config.yaml
vocab_size: 4096
norm_place: "pre"
rope_fraction: 0.25
attn_scale: 0.0884
lr_head: 0.00286
decay_shape: "pow"
Each number is 500 + 40 x the weight over its row's rms, rounded and kept within 0 to 999. Layers, rows and columns count from 0. Numbers have three digits each. The size before them is the row's rms in percent of the matrix's.

# layer 3 attention key, 256x256, rms 0.0599, rows 54-59, columns 0-255
099:523558524465535490423602483544441505504451491516447460504481479471495493432470539460466486542516500479510435517543520482476466514578437521475470534502526524470443471509522451463566526538476526476460484486471443455489517588514533487519634470458486503483535475459556511472480503448456532512497511556479489474518452503491512527551511482521525479474541504538596532522465518519411489490502483558434471481590558559481493517488492374491505514525500510499534439478555508505580427492520474556454505527476516467427575468462594574474457550459479413487467505476586540472564574477489528467504535473544521501531560434456552525534534522516522424492519511556528552509513508428470478465534523489479516557487506511537532511547510495540633582507456525521461443497509529495486486492531474
089:516450557525486541422495451548461469438535436531534496516517461448504536515531489485518494517485555586472477484469488471469499508502425520562555500507439478444522544520547456483521471526527550529498471477487432548476532490497542431536462516480488460474536442462582505500538525496451541507532463478477476559523527530516452459536494406470523485485514469504503450456501430545505527416459435486504501411469494535467477430517413507508473558470519482584538542534490481502586503499466480514449498570542513423438451462590527606484549419491427508497534545433539509550547503473443444483496468395514536544556524499461449474512527485473495481506489500464472517589532492574487506453533513471451512543497445532481487495567455488524535516432502491494512550498480498452614470454538454
096:531448461535526428545410595508533519489486473450504492493536521515543475465480386544466539487462516587565562514522526471527508511506492459517496430435591510532490565466433516577475537537536508513510515524513556531533512503415494531431436488525515528480400496527441482517484529490538500482532570470519498469506485506457514524487480526508501566553485587485509519459520502517506469504543501520465517508427453404563455509487537610479465494482524481562500519488557500543422466505483435502553554491540479583556405533506450472499511526522542472492516481494434503440445561498532546515512548495451531513417481577559483558473481501518443478475487536410512520512551476531512451539525460529524455517570452496443485565448517503486481505485499535422483481467483540564504547467488508
091:535449514548477539521542494507543535542554384502465536377506497541461498517524488464508469495522449530481406530440529500450528497574483528450540536525557527566546453496486522523585512515452586526506491444522527452506481585430529543554602510441499533526515483462551515562544444480481551491529552492509523514524471496476474455519469475490486498479510484449541490472450496500467539527490503446540511512523519501452472439423539502512519575489476497467522464500557535498508453437471538490482445596457451504429489495527480589457407515477494506487539511515465467478545533495482404507468443468468543517554549472474478489523564445494505525515568520454530455525518559465531501501458496566569512442527551529527520475552495543496580571495439465578478519434522470438541507458524479
091:440459468576492429420574495489510550520394427497498490506488489542471526499495518468520491492484620507444471484460552386499486490534473552542539533513487533436517512500459493553466456469515522422519477466487494524470517536434509463464494477516530502451521450472455536547527479470519532504511459480461440492475438559416436493449461517566491508475496509486515419509529490502475553487506525386448459500434495534461497445512479485559482509489538566468527521510402559543494500551524479492534539541491498481451491561534526535492514508427522514516505473500496511438454492527505523584437513494427513602514523494518528489542512508518561448550446437504516491497609499528451446498467485496541491534457471454471541525456548538493590541470529552561485509508532522424595529468450488
099:448474516435526571553542546537481471450458525484486518431505480504487542456531448541506516458458578539509473487496527446523498406431454511540502481517566461439490464513502380482441471548501512527489437491474410482498551514516496500508478505453505532552481589496523494594535480478535521486575536475478520521540483449452508530578518498456444508525531466523518478490539452530563528441524528434526507513506544493508543549456508541505481491443378552499447548495468491516552538526516530498461499526534554493513500451537512459475601485463500512480463524484533462503511561520423439466453528510484457509438517515552453567450573472476486451426444559433489542498481485543498509518484533484532498502522481477501510415564480580549545544495470551473519492522393490458482491448396492
# layer 3 attention query, 256x256, rms 0.059, rows 55-59, columns 0-255
092:490522502497474572546488463488548458557526536423527529581476479541464473571428461478465423513526483481499475588536528564447465537455478498443523449545444569474519553431559458482458547526519473480443531541492505439448528508494457524493477517502470538519467517546514482517543492504587522448491539491545483443472460496509568502476571460535443560455427537514545499557539489489513510533537500499456556500421483524515524510480538501456458525454490475460498562464492485513491545518533494419398558486523574435459511532430448485529439459441464501510504498579562474505528557507550526498475462523530550561520488514506563441419476537562459556484557435515463515423461502460566475498527508535498493509435459566436484513541480514513571532432505524519516493502522485567515540438536468
098:492513525519484538535520551527496491563514515535442465469496457496403546497457529451528503485526495507521460458443467463517471486479520504567471615522546521459496444523562521426555462473483550493525509500571530552457551531444550558494449396533506550501498468490507532558458563523484492507466506480494541464489498512470485526539433497584484485504514419455535494517501480493546492504521500448554551532434577503483429462472506510504556520535509529581548502449516491562462524513501557537551520469517512536489478530531472490493547433549527507499515468457539489517535502526485369536516499504476517536516403477540515434512499507498527397520504508448546572477486434536457496477486618513462515463526485465560448498473503497525484478507483491515596552547430614471492577413447498
095:476527501484475511491494507479500465506537529457481489536479584486506486531539568494472508477554482530452416526561496488516521546545474523567506520531514476517491547533533451499532558457528452421492511521495455508499533475479445549425497501435487464498486503505522483467461410490554489440462483563466450484466473590485514491454426533546478540510505556539547454607466574499592479511493426474510522486474486520484502483494423485422526559454508462435449549521447482570461522488512462488466537486482512451453519504462489533531531451516502522499459465576578500528512442531557493542535593524476471641540549448547584516449467497514575525473486487460447560452499398518484449470491448386498497516463532499501483533504486539484528530504530578503442490505502571522486463482496563
097:499490462481558496529509497466542516470521551495507503501463484516433553510545570449520459530534402489549511503489430574462490469528474502507503460526424514508515540429510480461496555565508442485446502526481497486531524455567538453599483544511529501489481518530573446476498498514491470412479455539505460414424526423530539502560527541497494498523463479516521496526492540541567500546516463523489518492543484545567531457465557444419527495511483456547459523497499441511520501462489510453420503380504527451446511440442428493422500505524401458545532416496510496542481506472451502499552519500473481557415431499481546426493535516547500453479508526466514462500432534463535524412493432526484503514480529528523497468548386486516513474530457552486476579502505539600489474489516483
101:528583537522486544463505534465517496475460529488508445470434509482485548445507517464480504534549487446540450530550539540508534488520503532486539499518575518513484500543473510495530525510468597449554519545600558525467509501483460454491388573510508475503449484489460443492554513541550516532560488430468478442498535526544516531492508516477471500570476539491470522493490473546455521519470485531507495445500524504457504530501488445508490575559487451530456547497486509538456484413482566469481559493510555497461467500509450474560482409528553445494476487537469522484485521457528461504478466432590478608467499446516457482482497473585555519484479508452493502472524524411494540574514405557407575446475471509497389500543442466518501468421532491451596432525511571495471463506516502